{"num_hidden_layers": 23, "hidden_size": 128, "num_attention_heads": 3, "num_key_value_heads": 3, "head_dim": 64, "intermediate_size": 512, "vocab_size": 1024, "hidden_act": "tanh_gelu", "norm": "layernorm", "norm_place": "pre", "norm_eps": 1e-05, "positions": "learned", "qk_norm": true, "attn_scale": 0.142, "bias": "all", "tie_word_embeddings": true, "parallel_block": false, "init": "trunc", "init_std_qkv": 0.0567, "init_std_o": 0.0, "init_std_up": 0.0567, "init_std_down": 0.0, "optimizer": "soap_variant", "learning_rate": 0.00896, "beta1": 0.95, "beta2": 0.98, "weight_decay": 0.06, "lr_head": 0.0158, "max_grad_norm": 1.0, "warmup_steps": 62, "schedule": "wsd", "decay_fraction": 0.907, "decay_shape": "square", "final_lr_fraction": 0.0, "batch_tokens": [65536, 131072, 196608], "max_seq_len": 512, "doc_mask": false, "train_tokens": 367200000, "max_steps": 2983, "dataset": "wikipedia_en"}
Each number is 128 + 32 x the weight over the matrix's rms, rounded and kept within 0 to 255. Layers, rows and columns count from 0. Numbers have three digits each.

# o: layer 3 attention output (transposed), 192x128, rms 0.179, rows 76-127, columns 0-63
# v: layer 3 attention value, 192x128, rms 0.233, rows 77-127, columns 0-63
# q: layer 3 attention query, 192x128, rms 0.27, rows 128-176, columns 0-63
# k: layer 3 attention key, 192x128, rms 0.259, rows 128-175, columns 0-63
o76:135072069085118162120114137144078182186145143112072164101100142067115097164156150054077124081074117094110164168088094132100157087120096214096096112158026111102100094114206106092114191090153120
v77:106111128144114148135131122126138122114121078134133163098117095136123101099193151109048104134091159117121172130140121114096108153100114138150094180102096099145113096140133119082108146138122145
o77:117138131144103133136140154107131100095153159140121114127153146112106159176119110154184120122156097162149089153106125101167124138155204040151117175128111162147156117113051117110124163130119117
v78:185194140123132113092123139094134100127141074123114108109139141107092128130138170102137160154159117131155125115142122147152125093123123115088091109121120105118106066114137118095147095098152126
o78:138103154116124166138125144138145147167118091093148209110115136148105110139141085145114127111150088119105139107133123105142104143136133202159134155140165154153087115131139085122131107167120134
v79:110136097105135134139163119127131106175165098148115115148090139143125093090157122110139125115115130145156116139135118146152109089130099146122176087044137127118111143093121124129141119111145135
o79:155125099120134070104147138120096173117113161121158137137129093063090179151129129097105110108076151113125145132127118138166175136152128171111137078168104109134139120122203104066155123118113180
v80:147143089105141120118134125112102094162136075143149134131132158123113116138141146185154144135109101141110103125106130099122119148097093112089144109090163152107068128137172118144164064118165145
o80:161118097105097124088165138128129106183092122075118151091039105100091098115130090069086092145132114088113091151109124138157110117170140126095135102120086074110108107136150073125138106120097141
v81:152127152118151163108142122093188110123090128144152115105087134109095093112122121143158131137152087117163117109149148141170139110100139066080123124110147098110129117090210112111118138136129152
o81:162134085152154164160118093187102204197118125133149121145127152196162157109128142071118187115124127138102122162143142099131114157124118190192145138136137197153101136094105111179117114177092092
v82:102092163170101195162152134133135186110122145132140128151136093178134092126129103096117077117163174165121141148120054142117122152160166094157110133145125122136128128095072127117116119138146138
o82:091183087093095067124102120099075101036122138089112092104123160073113127157130134126119120127089113191149135146094128112111178142101136154111099205139107102094146147135114149089153194114099084
v83:129118114140098188106091114142145124056110118138133099097086125138116155125154103135134134116101139117150138088125115127134124101126145122127117185098174112112147140113100141138131141116100103
o83:098126106137183114134090091146126169155135140120156114207144140123170140132108170122143142099084133127139164126129111117084159164141144100161132121149136154128138154127111166154088096156127112
v84:118093124083177138126123132182175130139148134098149135123110125083149144111155079139126085088141111125140141133117121086147103132131098153133124127050109142106167115133174095116132132139169179
o84:127185139157124146130106153099063113142115115187129149135103146140101131136104129126209140117116168104095110152137153150102105105158099171112144088193111091176088096142101054110106085133109126
v85:157115093161064156154129133128118149095170137141115106130142126170114119115130131089138121094116110087110096091153140118110113073094138094137097121096144099099139130118112138141165101110127114
o85:110132168069137089108155085131130139159076171082169160125144106068136138201154101148060129130093141216164154100105091147124140156130131101100110195216119165117174104148104149058157163122136107
v86:085139126206124128100140151138162113142122120112164103159103121094138148159116092149125118132142213153202121115106124174170102116130148153157165123109221154163125166139104133186147106170111145
o86:166145012111173161156105099149076135153125137147073103201104130110197100113105159062170135045098121080099135225112110070076171126139084142124137042137056146093105143154120095160126120132163094
v87:159102149087147110091157137119118123127076093166162188131102121068074108149163129105107150174132150176127162151125112162130106174154150114138147112114127100117089108092156123094111074142134161
o87:137143138132091182200097101139098167140116156113079072123132147160160164113103105092200126110157151183117124229145167081135093155133111149119100115099151157139092154106078098166137158115146146
v88:145156122107152143151153154151105166146171163115109103143125124164126107127143127109135099094146131131179130138137143088138138144133116123170141101158111149136167120155161157127145150113122170
o88:075115140122096077100113117136127099121154102107158116099166165097092105096100117155098095119074134117095138129108131169108134084141110140081134081105159104131132150110106150094132066105123126
v89:074132089114171132129121122139102140129147124153178086103099109124126134139102146133149129103138080167125138170103092118140116169116130150139211108170143133128140137107142139161121135113096154
o89:117117156097145088091174117079154120146138141155116110195149133114130125135163092161142115197107143074167145108104156172127126135170122131126143125165125095116129136134174138105180115155139139
v90:111134142127105116118131141153125151196126097122098180107163092132105118124185138131094145157087163112138174144136162166134129123132147129138141097154131150143114132149143145127152120142153136
o90:151137128160092101173163174093150122070105183130142132097114135134081135105109089152168079109177112155096100137130092097144120141157112155097123123075061082131106135117105077071106160094089138
v91:105140117105155136127115148099100149100124136133132133113083138077108138141153126124102177112127138150082144218128108126121147147078169145154194180114133111146112134103133126153126093131131155
o91:096107186101109149150156143088147141143130124119131111166124088135104160133174081191110110185112141146194148111131166155171151091184128065134063148131102114113180155140151128136116170113156165
v92:118123137118126127137097137102134097148094128101176141156130127089181144120130078165174156126136123156140123146099121126131098140142114097126144112095171140095157153110056096127144149106151119
o92:143148090116132140097076169156086165099157102133169084163081145125118170136136114083115156090102152096121121082133149108118119102117097153083134128170146139129121088144144097164097122135108140
v93:125090176104127045106137096119124110161089135134140161140135128084150195199142096156128142130052137111144089126076115158124126134112113148121096112109190156082056126095123108066144095135110126
o93:202177115172190255240118144154129199114152088130115132137103115211146091091132169142198140110170134114113101208164167121174141182144122141153141158127131124179153121164085133212128186160180188
v94:112149127129147108156108119145135124111126178102120109163159147117147151118132126137142089152123131137117147133110128073102154139128164163135141123154127149156121120135124150143106116118119114
o94:121122155142132148121140165132142092163170109141121103131110129163106124100128142151120125148132158120126148113129126160108131097155096115112150135098168109098148156156144151114137123110145164
v95:147119140115145128159150093130159076147133137155120138135141130104134098154135150128108142130122120085138097071150161152095173117103111127124131126102132165122089117155177157074117192149107124
o95:127134111184128112101139110114144157124123151168149095108140128184140146123126122091129148097156118141052091146145152112189083151128162088127130117156116136139122121111061097143145078123120105
v96:118119127131088174189123094117105164074169144156116150098136096147107119115172125125132138118111119143105132170117112096093121192123166086144120186139118105165163131079094136145087131128193111
o96:021149178082123075096128135089125124058078154073152089139124084117134179164129095191074116144044146166177166082125113131146172127112123086116091206168142133084214118136113151072151178101088126
v97:133137121135115107123128106081115147095124146137128130130174123140123180136161111175110177141114137155135154141094123135130114181134154099124099135211139126128118124125090138129110115127155121
o97:107119162126104135134089165175133147085135126087114122153089141161128121146104103126123118119134119141139159105124076123125131156104090182118117128106138119075116131115099147167111174099095132
v98:141090118113144117147149118152099145145121168148150112130089169148114146110106139121110134104151112155087061123116109106089156143120109154097155159147127155142109109124152070156122133139085167
o98:110126169106069113119125122076128102174160103119133144153163049069097118135178115130120129137092142098180142150116155251172152108116148097146079078138119110102130103109164188097132139079171110
v99:139141135112144151159107104098138106134178147130133151163116123129146150162143134142138126118154118157166171099101136141124119135130130130180079113134142146103151104107109153112091161138143146
o99:082158124121164114109092161112159112134134077121132105148150088202112159114120121174125173105099133102095081150102149127133136102158132128123163162157158097131141148157113133109164072143095107
v100:119162082083161116139120111129132071212155122142129125169092133118155150136092115152161113115160117115158115157104164099138106148154117155142190022096195180123125155128171139158179136116117168
o100:118100104112165129099182182120121157197138153144147101137093127105136138100142130128113117137107193135113084133139166154104132120175090160090137095170095103154138133146210098114134057147126147
v101:115152067139172060108156128088072156106134165150131067130110152140124162148130154131121153134132118142106144113102118129147132127131121139105134138175130137150116126143134088161136097124047135
o101:149066158068092172145128136162195080177139108137100188163130104117112071098168099155106123155180117063138180171116128176104121107161140153155114079122145119119117136114115171167136143098203105
v102:128142123141062197133132120139123155177157088185142151115193112222097115118123156152113131145137096125110121127089184111124108150180129101147157150174120102132117194135080111170113127102120073
o102:092106176110129024109154157102171169051091175061103171108146118119122167165138159118104089152139121172210196110133102138144154159103157142183134180133081074115164094117211127065106143140109150
v103:132181145174134127127144128133133140161131109144130097172171100135139112132107127121141137147136153141158078092097138168147153103158140099125116165139124131107140146156073151125105143142101109
o103:156117071115170121103112117166143140116118127144119147130128144103126139128106154120134147105137099097114178116141105108127140150104122146183155111126143121110137146137172146175139129162162130
v104:113119104127093131165098155128119141106100136108153107145152127111150125145111125162131148103106135141142142104127163141120124122108149142164087130133150176136176165131045134145111148129107133
o104:124137156145171095122102162150156138138139135111164075143103152171160160127100115139176142122175102137121067088135198130128104122149114049079142147158154063134157125183124162142145101118156103
v105:156148096099148122089113119137104105162095121140119083202156177137124146142064156106174128096119127126119094107085134104152126143121151123081130116093157152131134136148092142118174092121115162
o105:149084131095165144118135132183127089148063131103132115081078126031140095125088099123125061132167129144118097117161150131057136143108067094110136059147139103141151114126131125144153090123133098
v106:139113153101091229154137135160110162109166104134141126112082135169111149139175126153093145113116141164113181120129120123115112146106131173161125181157145153138154160163112176169083161116163130
o106:086174156104188086163113110107125125123094184121140128187191105162182187114077123170192121151131173229175180153117118183119155146155160084135147144155129118110182202157109144125140135162129096
v107:116102152146100162153089146118098147112151101142086148113127098128132155127134111134123104116149170137176103108136100172158091128129168107167116141177130136107113109107027139120125125155127161
o107:120140128140096088110145155113145094127208111039118168177142127146093140188145124205154130109121093113119196190111163122140148125167103144137117122166115083111135144190174186123153146112147085
v108:140131124104140100113163133153113128102131140173095115142103135072118108143133136115101121093142185131132140113118100143104157117118117156137146112116108200158077112118138136125122108170087104
o108:138150141159133147192124116126142124124129133117132124164163107168130086094138157085130119149205113127105116204143211112173139138144165101131131094082182101108169143172108161123150123148189136
v109:121134133134112097111164099108155133099128168128127114150142130126164162149138114130169132151140152135169152108134122172123126128153112092110102128184108103139153154153103139109120166130106092
o109:101091141105160167125010087145126094119190103130108079102166158156113097078106142130098140099159122099095119079129105084096091132073123151137174097099190166135139145143111149180098125099118118
v110:120139141077139141143112100155127121110137099092151132144134126133131134158106117210115102094162091148091148103127108138100119152144126092139129132197119117150139131153064132184142131127131090
o110:096134165159182074075096141103138092167120108101118163155145155184128121089160155130154109159139079072189144082123137124128103122086140161141175110097197102088128145178239117120104101146109142
v111:163089104085125135145139114127093116156176150160161140116106139138120117139130148133182123124121097154117131180112124144107114139131140102098091111128135130080158142107136095189161099110166147
o111:120134123090113083138142102124154141148086102105149150136111076137120136139178104135111134142108152119171140120096124168112115126155113151107154160136149113114103089136138132091165127115095150
v112:133134163158136144162105115120127131102092159151129137137127116132146132116125119155175145122134151122131113096140095126130138141087137114113088160168148154128132115123106108084124140109163131
o112:120143145113116166117121186152157138127159114079149137131121130219171134179179141124090167133110104124134102118135140153141152128136148125133158191140147126127153101147106195183138189139128110
v113:122116102086144156119130101122175132175131126110155116122164113130153152143109149140088116089099099123101107132144153111098151153116138120164175148124133142110121130178131111154136127135127139
o113:145102134163099112129158107097153150161132114172144134128131127141106115121120112149150125142187151171169111138125116122150113108166128137116084117146129117128113120063171135108153111130136111
v114:098135152158161112148134130104120146099138144117119122100120127149142184121132117158142130141151111093132147164146141135156127124157142120119116117148165128118153135109144126171148144090130145
o114:098124111079158148113110164137100136139139108121123169137105126178121085135155096165093147103077126082107140089116092161092130095131081170137149141131108099115102099142125139127112122132103115
v115:146138132078147121149102108075149126130106111121157124151125120114114107130127136140148162137111152167118121164087154118115134169106144125143140153136114075134134106163098134130147124129182130
o115:107126106150113183110139118168119150125146132151155085155090106143179178155125097102114139119163171163161138104168132105157138151123145135149121106119229228138131159087147161210135135113097162
v116:168168117119126123102190123152148137134055118144172139100072140146132162126114109122154144086131139135106083113144116159163126116104102147115155182148098117130130107103183119100156156136092134
o116:147103115148109137160134072095089146127147159140108114167167129072063116093124117136094121156042121113184155142180153085131118140136179040174074116090124160130172128121130132197100165178162139
v117:114140156161093149122132107103143137137074147106131111161176076116150154151116114095118134155084166102106135132084146179150124149094187089134080184131127121093199160135083128090148145101162119
o117:155102095128158180164085130167139143080115130165143124112081157161131136142115112173139149092146123178117101119172093080068136145134106079116161167126085156139139123107057137211096188143114129
v118:097103129093147098098091133086123107114130176109127166163097165114173105131165116158169134125100140190145151139118125090126107133135128108159088150186092129112148136133106135104106115115135115
o118:136171173143122139099085116185163092137179051148150080124150105164146187151124178103111169129190138050117121112165154156147102105127156160127177133111235109136122141168151140166135119121125127
v119:178130186147117130132156194100107123140129112146112103160154122139066104151179152113113148182100149123137151095086196121139118148106128087145068174123114103157113126123175179070166093105092147
o119:151130147110115179142110159163146149108106147077102135088136136101136140181125107108124124094159096156106150172154109099124125204091155082158128128132111176128149105158006091171108166158165117
v120:130132097149134128167076118077155146094148138115126158137145137109126147111131108165138129131119125171178168102148105133125139147139168118145123113156156117142109148095079177178065149162131095
o120:109168123142166137123140152150159132159139117124123091201137121189163173121120147151121160139124148080141140175106139088153185164119110165159125135158180158102161162176166139136178115103131103
v121:111141107104140127104098131159181166131112107134130160142134173133126132105117134112140128112130104104106089163117126060149157138129137174108216105158146135118090103119161091103127117141106106
o121:158144178140092119138175150066083116101169142143136098105119107093080097109108123146101119179122149158169118093156143130166121119132068089137079154094125099120124114141149134135114115166125150
v122:154154171094113140140101123106141126169127100109142105173145141122101142172083154131189118139131112175122115120113147170102159117118147121103109106125156151110155098141125170148130114094148107
o122:138101093108185135127120115132164127146111130161135114070063114142156113061133094137124177136156130152097134135094143129138121134152127172144152209142165095128117159135138127151179125137102079
v123:203136168122119124119151127101090107149111149189121147092150139119102115125175146125166153156159161179145136130121111158105126155130141136123102129188123133139139131127109145107111125124110138
o123:059102130126094134152067130145118129067147119066109098106130108159134134107111105113128098059151126128093158145140146088113103163097127116142131118100147114103138110149061134109132175118110138
v124:105123095118142141132038109132124129127147118116079112124114151160105136112138109164120130096153132138161082141127093068132108189121134149145200065105154130160076120123099128148083087175132130
o124:102124118117113123104196148099128122148104105085114121122048106065142104131084162123132103149087111123130195145098062178134153106132071159081100088089116115090154133121209154091144099087082135
v125:161159122132097145112151133075125159126165135126126106131133166135116119129109133098181131177170156139115130140118096091133122139106108128130124127159140146152123096136136125132133102119166152
o125:124100154073095150125110111148140072115150105125131164049081097108112107110156100129088143130141128190131153131082104150124130093110146172131115202108126136138167130128129154117115144107104112
v126:133092106110146069096172162152104173151121141149143115144123145118138094158132133116127126162088143126078161171081183114149130122126112099105166145179108164144118142109191118132166079142109157
o126:163118200110073141187144116123140118113080133140096103087150114106122079111178092089112093152196139116131106129186133128114118152119139087107117092034131097110156103147052126112127149128158154
v127:105132153154069173148146103104091156129128143144120145089135085167102146152205122117063190158079147157101098128144068163117139137156144105143083203122127127157140135145070116119091135139169156
o127:074158136128119117157107112138131151018105144084176150140141120130146154158126124161165109109111138182157180124087109163191178140107209144151072175141105094110157150085122167109144216065129107
q128:127134136187166166114099110119181113120158148134138124117136154190160120101104095125133109116115140157101141130130163106129125117076138127138168155188123097147121131171125094149126115112122191
k128:171085171161124114114045120150183097080132167077139148126164122161095058074104054139125144147121162136112100152092190096123125101060157115189187136184093090113122173202183098139119178104135249
q129:188115116134121151135107154137181084106085165091145149154141071152168071109120119148126127144090077151092094086165150066156072119125195105137121089129106109101159132086092063109173071090109144
k129:142144142129114158197082157120167096166097160113131161212173129153150068113168113117081155137131102182089155165202205090173112166153252097156114092125064112099182149069154120094174063130146174
q130:110138158110153105169129162145083121115125123140094201163024121114095133098156078124053056146108147190199118143108106165141109182092110132141099097117173090176183175188128131121082183073128179
k130:141148145150149188099135142172124122135142063165033166158084131117099177116161053119070078143127119179195150132094145123184164176043079109096077106124126089200153160213135082142113159050132123
q131:116163115137146106099127190126097067084133112216151176134087085137144157102136113158130172145135158134169085121105100115166140137113135195182132190099117134121087180097080111109084110112145218
k131:151132163138097137120133110103133096106128112219105174119103072170153204120111082135159181138149150085107098178101137091139146142118106168173150168182036108156107193097127114117105144117170128
q132:099075126118122182152122143091126143119088138126142110177119090179133165087125238114134093113065127149151140180126139109112090158127132155120149090150090154122156134116177094185124174141099170
k132:091084116127098193155112147128162134138101098090111138184119140186139122121146174102125100121088096179109126163184150090087125205120106151126123125146031159099092158148202095159143175133067140
q133:116154144136165109118124149167184080082120162148169134243119120205152090139105125180081122065084123164151088119110176091155094104094140115153145080099150127088130084115139117117136155145117154
k133:092101148137111097090106150157217138081101170143152151211167093176148104134104135196143189069097123173100099179099205147168086103092152127114171064103083110037102098104186158137146180173112148
q134:123119114114121151104078131104147096167159177167176089101178135121127093119146122129132129086125141067149138123172158131095150109157122141170154140138151136106150140166079128077199068115169125
k134:097073120141155151112108137057163055137158197155182115069123149132093132116107161117148121053145099165164165117174141136119171103141147185181125146092175132067133143127077118070180087089130136
q135:158039103099092144160127168163133175127081170107161190016069130148130208066061114144119162143080137140116057181143089064135164196105132136094130089130136143176142097110147098156088146135058113
k135:171093111082132158184106165171105137084103095178191103066095143156148207076093095162063111139067177140144058192148080116119205187129139104069135090131156178222154068127151086094049105127041116
q136:097131159148143146202081064137107160176131116114140165143216159116074106104149117131111144142118177031075166179143147039163111103164102130169132048105159176090144128138086188102158098140135108
k136:051075099116167150214159032120128182135098144124140132191161130099110147066103181126090086128113131081129190100163082102196104118189058172140144056137186192035115107059060136103121107122086091
q137:126194111121189125091092148132170168187102151117142138117109116122135123104145113157160178089114093138166129161210090139119060178087156117095121203139156112150105174152106160083172175125133131
k137:105162144116190135064136173100177112112133115133140131113140068139110153146121154146179150057037127172115136140199101141122129125028144120090086141148124149164123156179130137061116104164145097
q138:141115131099127141081179169142170140150114139184112152132140124119135114091135149100185141131091109165149081140107146146124101168185156135136125169159124057066137100114128133120109088125140074
k138:138131140148143121087139194149147106178143125178109178141139167125088140141145105048213149188089138164127069148124161129138111169200178142125133137149102094078133103131126145132119053130105076
q139:166149118139127095133149205107042114109196097091203186143118051103129123104093145148201125123169062111125121164118137052097095139100133116152075115067082112071174158117209102097132100119140188
k139:152089106070083089184150210127123127098226153061170127135134034108206136122164144167167157127132040151129124118101169073077059100113072111130047107103069095098215171111166087129094067134167102
q140:116160131128103114103146146120136053075155133125109166085093139082153179182100128134176124101134153144144163154100133074154154101052153119093138137138122186101151079125215106156107149158146153
k140:135175120099105115120146092124127087133184168137105138126113142056152171177111132128148192127110139122132158159084121175117130123115138105114126152108067193117219105103181116197093162187169147
q141:145085132098152102136119129106149068161189167106130154126150169077131143137132118154148155105120113071097127161169106166082111113138144112142062161079079138149125126094145087099106183159151131
k141:144077129114171127112127097113166092154211192073128162108148152080166170183127129150123140065142163113090081079167117082113149108106048143122127150054129166165141108145067052129115086194130104
q142:122081135109169124073140104118158112088121122124131113078130171144116110127163158149126090136151147085121107138149104101142107144119127131138102141128116063156159118113165137110123137155122107
k142:133133136125193110138157092101161109088156120136140082110128155157086150138181163121116087138162141125145124136160105108141148152107060144103118127154126080145185130142161103096115153187142112
q143:158164150135109104129070093125152125075084099141151116080224081126097120121156201148101059128119104117124141142106105099102071083161127159152124080124091178108135196131126181160144137153164143
k143:162203096103072100114115111134150152109045113093122097088200067114084099106177179124108066110109110108119181127136094116128092183159154156145102112135086117094152195155098178195104150195147137
q144:131143081138163111092121100093131131124155108132153138155171205119099175154143089173134102199147087149166170139131114143193141131135097153155061103133117089068074131117127097162118116157126105
k144:095148088141149096121110119123112138122162094132121131172180155130108166109136066159070139245134158128142151138148133135126139171161093125139074139153146100135138136084099145199131111160170078
q145:154130153128093149088161153115157142179151151105142095152081114165123168092129133088113170144133138215122094136195147138103152132092148133193117127122145099067145134119147091145103113115118152
k145:146153165089097145132088178128142120206118134085128108133114087146112156123146126048097212162065125189093091141195133143110135082116126125169108112117118087024141141106129054109063118117092117
q146:090084096168148152111148113156113179205130130123137102159104107093140142139153109089163116085128139173136117138138090184159020160125143113134133116155099154070128107084119119132141110142173078
k146:088089132196155171143122146174134166184167123089110139092120088130158127154172145110159097071085181130109119142141123207184031124115127128151141119153134156055130102120130133138096136157161044
q147:095191073119144163118117110093086127168175126123106138125145033115157177153105150116105134107146142075066142129133138164086191111120189123099107101119095117125190066115138060193121173046166130
k147:109230123151157147122117108147136147207197139090113156146168068126164127190158152109098180094148148096061138100139154093144163037097146097101082128105080165144129092117130063170122159073133113
q148:140188111176155119165152170145079142147106122170008050113170092153123054135200027123068165156078143114081137123146194119026098156153103125098160230182172125117153148077074146119096084180115108
k148:107136159200098137149176136130090111112112152167009096148159112129037095113116107151130093125080118170125097114124196149107099156119102172112184182130178148045103097065081111154117085147084096
q149:145127063153156118089139126042102087162156115122086086164121121147180124128135114117135168111078099114102136196145142114120152146147105113074130187170080098159118119115124095100075135168147095
k149:064114099148184111112123165054126074166169148087116143143084127129142090135135147143144191119076078178129090175098107140142100134166103143079114199091083169095108116069140119135097150156155125
q150:132137136167137194096119101124137133107165126086048117152142126107128224073149175074152159087130127140152120129136102111145139140140181172103196144122102163094164107140136149133109084127101115
k150:142088103122148206122103129123136139131156150101061160113139165080167212104159139054133161118115145180114088115184075169072135101176142186116150167152088181167156153109177184122118091116077106
q151:155106120098177107179122139131158143072102093108149145153163068038115121150114127123149112135108108162087140096156093141108127147116159122125099121131134158118110098119122153081184097079120116
k151:176097117153156138131069148158168138082127095113102149157189105040122059155100135173175115147137078092057150134141129095156107197106174093130116084128101130164086125151128107053153115095134113
q152:149160134115133123182147117062068211162156114055236129108124111138140142127109106151117165174194181095094156100093148160171176113179141131144078157168112157160112117128102073141119111158043069
k152:182164125128181153177205060078069164127178101099229205106136103178173099148077114123149174156155132043099142136110049094140134132150143097145099174161152130122117103074114106076174108146076081
q153:139226115114156208053101118106155154107137102104142053112154162240164101148160125135137158105078149110104073105126184115113111141101092088134186107133157085157200148111119119138158127156146106
k153:132222155140172174065135091111148132053144106111122129077143179240092063147138125117231166133066121112123103133152192074136149103090140111179135091090169126139171107123156125150176154105119115
q154:132105118116124174110105145114128189147125156204129122108089170138126120128157127123140107113085141138089091154146151131108199128106135130140151080174162047155159133138103111168154116187218131
k154:081153157093130168112047143141125171137095146155147115126110220127095143112147133116089120115108140131079102174106159121130157093155111090153132085098105078161120110100117126141157168154153164
q155:107091109158121134139120166133126148179100130199152161110112129097131121098165129183108158088175129095088069148085116156131151156090093155093099207139168116146170108156125142129074109099169127
k155:121102132126095133127132145129099128111107143199144133143116136103165133108176108151147154142181147143102085115096139195158208161117109167070068212183123145201142097195114124126128101113142141
q156:055141129128159031188084122180130157137102129130125097080121160121098139112126081078124159124171129147147151159111143206098111134149111118107091117125120174116119163104212130168123166127182136
k156:112170113115184052184134156194088151095126131150133119060142163131105104107115092130151118096170105115161134132129122125098131126094125109048105126157155130117109132180142052161147133156157067
q157:158110210168107072094128114106137216175138106139178103125177115109108182151061132159168093072140087069136122155170066146142138131153093154157130102151062149091098123132164098108154153230098115
k157:146132170168141104105136118106097155171143064107188100104126100153135090167111099172112083074117085047119098122152079121089121136211118149169125175183106151106127152166138129118186189218100114
q158:189124154180120131160105092175082110167149114124122150179100165180084152134109134080158141164126106188149159113192184148123100072027079093158119153158123176137131092174117124117131127141104165
k158:147071149198115137146066150185120123138120100090129163105133115150119145137128154138179131154104116177109156167112216130166055025058123084125187159119147176151153090097087120103132211093104156
q159:196165169185122137083175149139146164112192080109180088147054113089161164105172105139150153145104123148146171078106124063133070137104177059074146141128117056107161113094148110133119116159149112
k159:180181167197090147134087145188166180148154094128188139124095174092138119113149079115161146152135107122133216124135139110100066188135179115090164152107105065117139157058186148107157134176162095
q160:102232079151096101130112192109093129224160170152173171144105161154109089113048117163132126125067153095191104159147116079127108195180122092121207151125093183084114128143106122098088131135112074
k160:061125129102154131121153224109158117156181133168186154090108105115127106180091144214096155145033086177249134109107101109101065094163124127173175155121148147055168151099127104132108169098144105
q161:173153194152134114139117128088100160112096144112099155126150144127084065119114162127144140148098133131121137157153107133126095126177046140156116066163111139167132149129052123131166122028096090
k161:112180140187153130097094084059105159175113092118144147121154161133095099102117130056141112110110118055110125155174135114139096147151043125146108081159114116133107138102090142128166134000093167
q162:120143107160102136115108147110066149135122139175084159128119130125066154073158139124164115156145109145122119150040131104071114126151140135173135121102139137150121118136141116179113192152190100
k162:160172126129060126062150154116092173095095136147038118123142176085108176093139101162182093182153133158106108106067181120129163153166097112156143076117091148142096120147136117185140163165136073
q163:171110120161144133137129142114108092156158118169101150127167142120144135062226121120123165088133099085085162095138120139073117123060102116121098114171150092121115163121062120122140048124156114
k163:158114122167139131131169104120185073115197187129072154146151151110177180043179121121152169109119070136060182111132144165125114118067093113112091111125094112121102123070046113142133116142133091
q164:107174131147150096220085232125182090100094098169150095062070142106084174070189097153096119109144123103064036106088100088128120132121088108083146150113121127203146158105148174085084086143119108
k164:118223124186178089185116185118176103084128137225173129103082153126094137060197113139190100144158108138148080141118055131140114214112138133073156091134121162178130159153163168087106093131089123
q165:132109129130136124169125170132205133176179137143129184159126158093130151131117161102159181114145177141145105154132099232160123080129173175143126115129118219085137129131122115121084095128054184
k165:113110120095168115181121126080175157161139100141099163166124191093162159164143102036097164130184143104169141142113070255088131086170174167139069159138115167102130147143147105087096166120086255
q166:101060149135159117175085102117081189129111135094090147148116127118113129138135091083202127112112080161177165118140151160117090158134152099114128169115057129145079130135159060166150116174091099
k166:076034110147109121179081127125085182132112114131107111173115166103132111106141121129125102068117092185178129052141163179045074146152109103103153196119109128166097098091114101170161069169125106
q167:113184169136185115156158136109175147177096111069126116097123113166106186132139078150151132128128078172156149133132131129123117146155105156105110179163141078074107085112117116100092162125129148
k167:182184184163197104164172114105120088165109099103145132101151086148107118165142081153176150189117102146141085145127133136086109200157167098074138150184125061117121109120087114080105170139147124
q168:147149116134097185125141078147091112082098134129098052146146131156202131085103142093145091173057070118106127166121115157070153117173086157080207091167097115166186097127129176081103192136156097
k168:115139165147131200116177086152110131125132155085147084130124215121195141164100112124175109157109089178146084125173070120135158119159062155136205125097140127122140067118145179120109105149118176
q169:128145108098142077111124135133114128112109146047140158108163157145061158043135114130172127164112140188099153134098130144104097131117137142144143161101103134069035169107159138153165135112076119
k169:163091125085161091128101160120129117111126154107158145126208166155105154046135147162179100150081157140113144156105115156063085137098188079134137118118150083103103160078143155133143149112106130
q170:123105094094119144126163109124131147111084139112119117089182141054126156088084100145159141142159102129111179129119146193168099107154146134123110102096101122113061139124116199174123100078100165
k170:113186076117157138107210174138102132134126127151142103142203128083103144086106072120135127134152092107100192123135118196121097152120214146142124105099155117092097144119094218156144085114124177
q171:128098170173086083161161135160073111140130116118139122199088132125118092063144132105122176135142153149108157121079120091068129091127172100098117163146175141206166149198106151108117157157108158
k171:149081117146053107164153133192105139125093149113113133155141147121130090068112133115181183107106076171176189096068105154141121050132201117087124150076166140129161128139144141141074126154083210
q172:165174152057131096130114125086150081068103167139083108138111191121147111144105096105163094115174158182156099118113147086144077080085132118147113159151078092171126075143123177115152124145100139
k172:196175162107162074123121151076215107081202184159112116154104123096073092141134162136162108075135149191143081149087101067111024060033145120152127141140108081105189114118117183087180123185151152
q173:203119136127148102152114103094172108193132144157080171087120156082158155109099142165053151165144116132102143146140128125153114153108164088083135132173146104163133111166127155133139069176158134
k173:226124152149172091101105108110160074202134121140083118149119109137117197141090128149058176128103110118123132170118135128151078162093140073164147136186139170160144100110116159131110075140166097
q174:081114128121147121138100116166150153138177134048127124101167104161078146037137131097122103083159181101119119116143114138106131081200204184180138125106140170133077071109124078139114180177077059
k174:122128135114157124144179068151145113122169151113122116117167118123092130015110130090099084099121163151160113081163069164077145041192215161177117111150163163139142070127116057135082200181074075
q175:121104139053172043108155122176178151155069047102076122133170112054139114131215086171123171187110140149072115176161048113049031121116110078131100067118140121123147128122097137088120098104155157
k175:174075137164174092106127131182197163133074067153027154127150130097090163117171134195161101157147128124075128189151144084105143177140109101070138000164148119106151131182170073064095157133134165
q176:094180043134151104116161129128142153148098172129171096133133116132065171152033066185196069067128161110095135141099128144138153162162147187103121175163056084166112119154079114132083121177157127